{"n_layer": 14, "n_kv_head": 2, "activation": "swiglu", "positions": "rope", "qk_norm": false, "attn_scale": 0.125, "init_std_qkv": 0.0692, "optimizer": "soap_variant", "lr": 0.00516, "train_tokens": 90830000, "dataset": "wikipedia_en"}
Each number is 50 + 12 x the weight over its row's rms, rounded and kept within 0 to 99. Layers, rows and columns count from 0. The size before them is the row's rms in percent of the matrix's.

# layer 8 MLP gate, 320x128, rms 0.269, rows 84-100, columns 64-127
105:53 44 52 66 59 65 40 50 39 58 44 60 54 48 41 49 34 66 44 41 53 43 54 51 39 49 47 35 51 41 39 31 61 45 52 50 47 63 58 57 24 55 75 33 44 37 40 41 59 27 46 51 43 58 46 53 48 29 40 58 61 62 75 62
098:51 46 58 51 16 70 59 51 52 49 59 40 55 57 69 51 39 59 34 64 68 50 44 46 64 49 52 45 38 45 80 55 57 32 57 35 58 27 58 69 45 44 54 62 50 41 39 50 51 40 54 49 36 48 41 63 48 45 54 25 67 28 47 37
089:49 59 65 48 36 37 54 58 52 48 41 50 47 34 66 48 42 62 52 50 68 73 63 49 72 58 60 48 38 54 59 29 29 69 60 45 40 46 54 28 60 60 59 33 60 41 49 59 50 54 53 37 52 28 58 52 73 41 51 40 61 54 68 50
105:48 65 51 65 41 53 60 50 52 46 60 51 34 44 68 46 43 40 40 50 40 72 28 31 50 36 47 50 84 49 51 61 58 66 33 60 39 46 58 57 57 74 54 53 56 54 64 55 61 49 33 54 57 52 36 38 64 53 41 35 63 60 64 58
105:66 51 55 37 40 47 36 57 59 50 70 70 51 51 45 40 43 51 26 48 33 40 66 48 56 54 65 50 39 37 51 65 44 53 44 61 59 41 32 48 30 39 69 58 46 52 35 49 52 66 53 61 15 55 54 54 48 38 65 60 69 26 57 43
106:77 35 54 49 51 39 53 54 59 66 75 44 50 71 57 48 52 52 34 67 49 39 28 45 37 46 37 30 54 39 39 49 55 35 45 52 34 51 69 67 33 49 73 53 50 69 37 48 33 59 56 43 64 40 66 79 66 53 56 38 58 58 52 62
088:69 72 54 62 67 63 27 41 49 31 51 41 45 39 43 37 50 67 58 55 65 54 41 28 46 69 46 32 34 64 60 46 65 44 66 67 58 38 46 49 54 40 54 65 52 29 55 53 61 43 45 48 62 69 30 48 51 41 63 52 28 48 61 49
105:39 45 66 50 37 66 83 46 54 63 68 51 38 55 50 40 32 26 35 25 53 53 61 33 63 61 52 62 79 34 50 48 55 61 49 46 56 41 56 52 57 22 68 74 49 34 58 64 71 53 48 42 41 41 40 28 49 44 49 39 50 42 49 47
096:35 43 48 53 51 71 68 57 55 59 67 44 39 46 75 35 42 59 39 58 58 55 70 55 21 60 66 49 60 57 44 43 59 48 43 44 52 45 53 36 35 67 45 40 76 43 43 51 48 53 20 58 29 39 62 46 24 57 54 49 53 33 64 62
113:44 51 59 59 47 41 37 50 41 68 63 31 45 40 32 42 57 60 56 32 50 56 66 68 31 62 74 48 63 51 50 72 50 58 30 49 31 47 47 42 28 62 36 43 41 65 46 61 46 41 58 71 35 58 52 32 58 67 60 51 22 49 51 32
104:45 66 60 59 36 68 51 65 43 51 39 52 13 72 70 39 34 41 60 68 45 50 41 72 36 33 36 40 61 51 49 64 47 44 38 50 47 29 39 60 61 46 62 45 58 61 41 68 42 76 75 28 57 52 30 47 24 62 55 46 47 50 75 43
100:75 40 72 60 36 48 52 61 42 48 54 27 44 59 55 34 53 49 64 45 32 67 38 60 28 51 48 47 60 43 44 51 41 24 76 59 22 58 67 43 55 57 52 45 50 41 55 59 22 75 30 55 52 49 52 33 62 46 53 47 44 61 58 37
101:37 41 72 41 46 48 43 45 65 49 36 51 47 38 43 57 52 37 37 65 76 60 52 49 48 55 33 42 66 39 65 53 49 78 54 51 38 53 71 51 53 60 33 66 67 65 51 50 65 29 56 45 48 31 61 35 61 39 51 47 33 50 38 45
100:65 54 62 50 52 80 49 47 54 49 57 46 61 65 49 62 53 51 14 50 48 55 53 32 58 41 42 57 54 47 28 55 58 53 74 39 27 49 51 66 58 60 44 49 64 51 69 57 42 56 54 49 42 51 41 39 48 63 55 48 44 49 44 62
113:67 35 50 65 42 41 55 57 58 45 43 39 67 41 60 63 42 36 50 49 43 58 49 46 57 53 34 47 46 52 47 65 72 52 53 54 66 69 52 23 47 67 63 58 66 37 47 58 55 59 50 45 49 44 58 41 64 33 35 54 75 46 58 34
109:67 41 47 49 40 68 47 47 46 75 50 40 34 52 59 48 28 59 53 61 51 31 67 47 67 41 34 44 58 45 33 58 63 64 44 45 41 71 63 41 65 56 25 67 69 49 35 42 55 51 62 55 48 62 53 35 63 48 40 54 39 52 63 60
112:48 46 41 55 55 59 48 44 61 60 40 28 62 37 45 20 45 57 48 41 45 52 30 64 42 69 57 48 41 65 28 58 59 45 57 46 44 45 44 48 36 61 57 55 42 29 72 45 54 60 23 42 20 54 51 49 43 68 45 60 67 62 60 59
# layer 8 MLP up, 320x128, rms 0.252, rows 84-100, columns 64-127
102:34 39 48 64 28 51 56 40 55 36 70 69 38 31 43 29 34 31 25 39 53 31 80 52 40 34 36 54 48 47 57 65 74 59 38 62 66 67 51 66 53 63 58 41 55 40 55 49 40 44 67 39 60 54 44 53 56 38 54 37 59 41 35 62
100:31 43 60 45 50 59 64 54 41 57 44 46 68 49 49 30 39 59 27 56 60 56 36 43 50 58 57 57 48 53 52 35 64 50 73 56 62 40 43 40 34 45 41 50 53 55 53 36 52 33 37 38 46 41 65 57 57 38 55 41 75 52 35 47
088:69 76 51 37 59 71 48 21 58 44 46 56 40 56 56 34 48 53 69 38 72 42 44 60 28 51 54 49 39 52 53 59 47 66 53 62 52 58 54 43 50 60 28 66 57 36 49 50 36 43 52 55 74 33 52 61 50 51 45 42 45 46 36 56
100:48 66 32 56 44 54 66 48 56 43 41 35 47 62 40 32 31 59 68 43 30 51 55 48 51 40 51 39 57 39 54 47 22 31 45 58 44 52 55 60 45 35 58 59 57 47 49 55 44 16 56 61 60 43 31 47 57 74 47 44 51 48 36 53
105:54 55 54 25 53 26 64 67 45 52 55 44 49 56 59 57 66 32 34 47 68 67 42 35 65 53 43 69 70 56 48 49 46 65 46 45 51 36 51 24 67 41 34 57 82 42 46 41 64 46 41 30 65 58 36 63 51 51 34 56 52 88 39 51
106:41 45 44 43 42 38 62 45 74 38 53 55 55 35 21 38 47 48 58 52 47 75 60 51 25 63 69 47 70 65 72 66 46 42 29 40 43 46 38 75 70 43 39 59 37 31 49 68 40 61 59 57 46 62 46 35 67 59 52 51 44 50 40 31
102:65 81 66 41 61 34 37 31 55 53 25 62 33 54 75 54 52 37 59 47 52 48 38 35 35 61 39 39 50 56 54 38 39 43 69 41 48 61 54 26 52 47 45 48 28 44 57 58 42 61 44 46 51 44 36 56 45 37 45 65 45 45 59 62
108:43 34 65 42 45 40 53 59 60 35 55 63 57 49 38 69 35 70 40 56 57 49 53 50 55 26 45 45 45 52 40 49 37 50 34 55 51 48 47 29 67 42 51 65 33 62 36 49 30 54 39 91 42 69 69 47 56 46 54 44 41 62 44 42
107:47 34 60 77 48 57 33 45 50 47 83 48 25 45 51 57 52 40 48 45 44 47 61 37 65 47 63 40 68 43 45 63 51 55 47 34 68 44 65 50 58 54 47 59 51 51 26 60 30 47 55 53 59 71 42 53 56 56 54 64 45 66 61 50
123:49 50 72 44 59 44 53 60 29 51 54 66 37 47 40 79 62 42 50 57 66 27 41 59 33 38 46 45 38 73 45 41 45 52 52 46 57 47 71 35 50 36 52 50 55 50 55 30 59 66 35 44 71 58 58 63 48 39 57 64 41 45 44 51
136:42 50 48 41 39 36 51 71 45 57 40 41 39 43 41 43 54 38 50 45 42 40 68 40 47 54 59 38 60 37 40 37 59 64 67 50 41 61 49 53 61 42 35 45 35 55 58 31 76 47 24 47 59 64 51 49 65 42 40 59 52 49 39 54
097:47 27 48 38 54 50 54 73 59 32 57 65 59 57 59 70 29 58 52 40 47 61 43 43 63 44 41 48 54 76 47 46 28 59 65 56 30 68 57 25 52 49 48 54 56 57 27 61 49 51 29 64 46 69 35 75 50 56 34 54 71 52 60 49
098:46 50 47 74 47 46 32 59 28 59 68 60 37 43 37 48 52 35 51 42 51 39 49 41 53 45 73 54 48 65 54 55 65 45 62 42 48 24 57 58 60 52 51 47 56 28 52 60 38 43 58 57 78 58 38 53 49 70 56 41 62 51 55 63
101:49 52 54 38 75 65 56 59 46 44 40 34 37 50 52 40 50 17 48 55 55 50 61 50 60 59 63 46 32 37 28 46 53 65 51 48 40 51 58 36 45 43 71 41 54 54 48 48 47 44 66 43 55 42 58 57 46 55 45 30 41 47 48 77
100:54 54 50 51 67 47 56 47 53 41 46 53 42 42 31 50 48 36 48 52 45 36 67 53 49 40 31 24 48 40 52 31 38 57 74 52 46 41 47 48 61 40 45 54 51 57 49 48 25 55 49 53 24 62 48 61 59 48 75 47 71 47 40 20
101:50 41 56 44 47 38 58 53 28 23 53 40 44 68 48 54 53 39 51 64 49 56 54 46 30 68 67 30 45 58 54 57 43 44 47 56 42 47 66 24 46 52 63 52 43 58 49 70 42 50 50 45 48 60 62 49 25 76 36 49 76 47 51 54
109:65 50 39 40 32 53 53 28 54 49 26 40 61 44 55 66 42 58 50 48 56 64 78 37 42 55 51 54 54 48 47 54 32 49 51 43 53 39 59 48 64 24 42 41 50 52 41 50 65 48 50 49 67 45 35 59 34 48 37 59 58 57 45 55
# layer 8 MLP down (transposed), 320x128, rms 0.247, rows 84-100, columns 64-127
101:63 36 57 61 60 14 44 46 51 53 37 48 52 50 55 29 33 44 54 55 47 35 56 69 33 44 35 39 37 57 45 21 42 65 41 45 43 64 35 63 55 60 45 37 48 60 65 65 67 36 39 52 33 59 44 67 59 45 41 48 48 28 50 47
105:44 62 44 41 70 32 55 57 53 38 50 30 41 46 61 36 34 80 40 66 40 48 56 39 47 61 46 70 40 53 63 57 45 39 44 54 51 49 20 50 32 63 39 70 43 41 51 41 58 55 54 45 63 35 65 65 80 46 60 55 57 45 30 66
098:30 45 57 47 65 42 48 65 57 42 27 68 66 51 54 66 52 41 68 52 54 58 29 43 51 39 49 38 38 63 47 52 60 35 62 50 60 39 33 41 59 63 39 54 60 71 44 32 29 62 67 71 37 41 62 48 52 28 31 49 53 61 45 50
103:46 45 38 26 39 60 54 47 70 41 73 31 49 67 54 49 37 68 46 47 32 41 53 34 39 55 52 56 35 51 44 27 41 54 44 49 42 48 69 36 54 67 40 40 63 57 53 49 40 51 38 07 45 31 41 47 60 43 44 58 50 28 50 41
107:61 51 38 41 32 51 57 55 51 32 52 38 37 48 69 44 35 56 51 42 41 48 54 47 59 45 50 48 63 25 54 62 41 74 35 43 43 46 56 42 42 43 37 33 62 58 38 58 48 52 79 57 75 48 37 54 51 58 26 56 46 66 49 40
101:45 50 26 50 62 52 48 31 29 42 29 37 47 48 45 47 52 48 52 42 68 46 43 62 49 39 44 54 47 61 44 61 44 45 35 41 47 57 43 42 52 55 59 20 39 42 55 45 43 56 53 66 59 56 61 52 29 43 39 48 28 33 69 28
097:40 50 57 37 51 51 48 49 84 39 64 67 41 60 47 69 36 43 40 67 69 43 41 39 57 40 62 72 25 57 40 37 39 38 58 46 64 28 70 56 55 35 39 68 31 52 65 63 33 55 59 43 76 57 39 41 32 48 64 48 54 72 51 48
109:46 55 56 64 37 67 47 46 62 44 62 30 36 33 50 53 50 51 57 35 54 48 58 47 41 53 40 82 64 42 17 61 58 65 55 52 61 33 55 44 47 49 52 50 76 51 64 53 52 63 64 55 56 40 57 08 60 51 39 63 70 49 48 61
097:30 26 50 52 38 41 39 38 67 73 44 34 55 48 57 50 30 55 64 37 31 44 72 43 59 48 25 51 56 37 48 33 63 64 48 45 67 41 59 49 62 60 40 50 42 66 60 71 47 42 55 50 54 48 47 86 46 46 51 58 53 73 36 58
119:33 58 51 48 44 52 78 60 43 61 54 48 45 53 52 25 43 52 39 65 62 66 43 47 68 19 52 49 50 43 55 46 24 41 43 53 59 60 65 61 50 53 35 30 53 52 41 57 39 74 71 43 45 61 51 51 58 43 52 64 54 48 74 48
117:34 59 59 36 48 61 46 56 40 52 43 62 57 42 28 48 74 45 53 51 38 34 33 38 26 66 48 48 30 41 39 41 64 64 64 48 35 48 62 55 48 59 47 85 32 42 50 40 54 37 31 41 37 47 78 47 60 62 39 47 55 39 31 64
096:48 31 40 45 44 52 42 32 47 63 42 50 49 56 72 51 65 32 25 51 41 51 35 57 53 52 35 40 34 48 61 23 40 55 53 53 70 60 62 44 42 56 52 65 60 36 51 58 45 57 51 27 34 40 29 47 54 67 36 53 50 43 60 35
100:48 58 53 62 53 72 49 55 45 51 43 43 32 48 40 78 54 50 51 65 47 23 55 59 24 45 58 32 73 68 54 42 49 46 53 28 59 76 57 45 57 71 67 51 62 58 47 58 51 55 68 61 70 68 30 56 64 44 56 48 73 57 56 50
104:41 38 50 32 75 69 59 47 65 45 45 54 54 75 36 40 41 53 45 48 44 44 43 54 62 45 83 45 50 55 59 65 38 41 44 58 50 55 52 46 42 58 70 41 26 47 53 32 62 52 63 35 54 76 64 47 38 72 35 70 65 45 49 57
105:51 58 56 40 66 52 32 59 14 39 48 47 47 44 46 47 34 50 46 38 47 41 41 72 46 57 59 45 52 48 55 56 69 43 29 43 27 34 53 59 32 39 60 55 37 37 54 37 47 48 43 68 50 47 45 33 56 56 65 45 42 40 43 60
109:59 36 48 59 73 29 51 45 53 38 40 45 79 45 42 51 79 47 42 66 57 54 62 69 28 70 48 35 54 48 53 59 63 56 42 56 45 54 53 40 59 50 55 41 35 42 58 31 44 22 46 46 32 47 63 42 49 60 49 45 64 63 54 34
105:68 50 66 27 40 49 46 58 41 74 50 49 59 31 41 36 48 44 36 64 46 51 52 59 64 61 48 59 48 48 41 00 55 45 49 37 63 21 53 51 76 47 26 53 64 58 46 30 27 33 53 59 51 52 46 58 53 42 74 48 47 55 49 68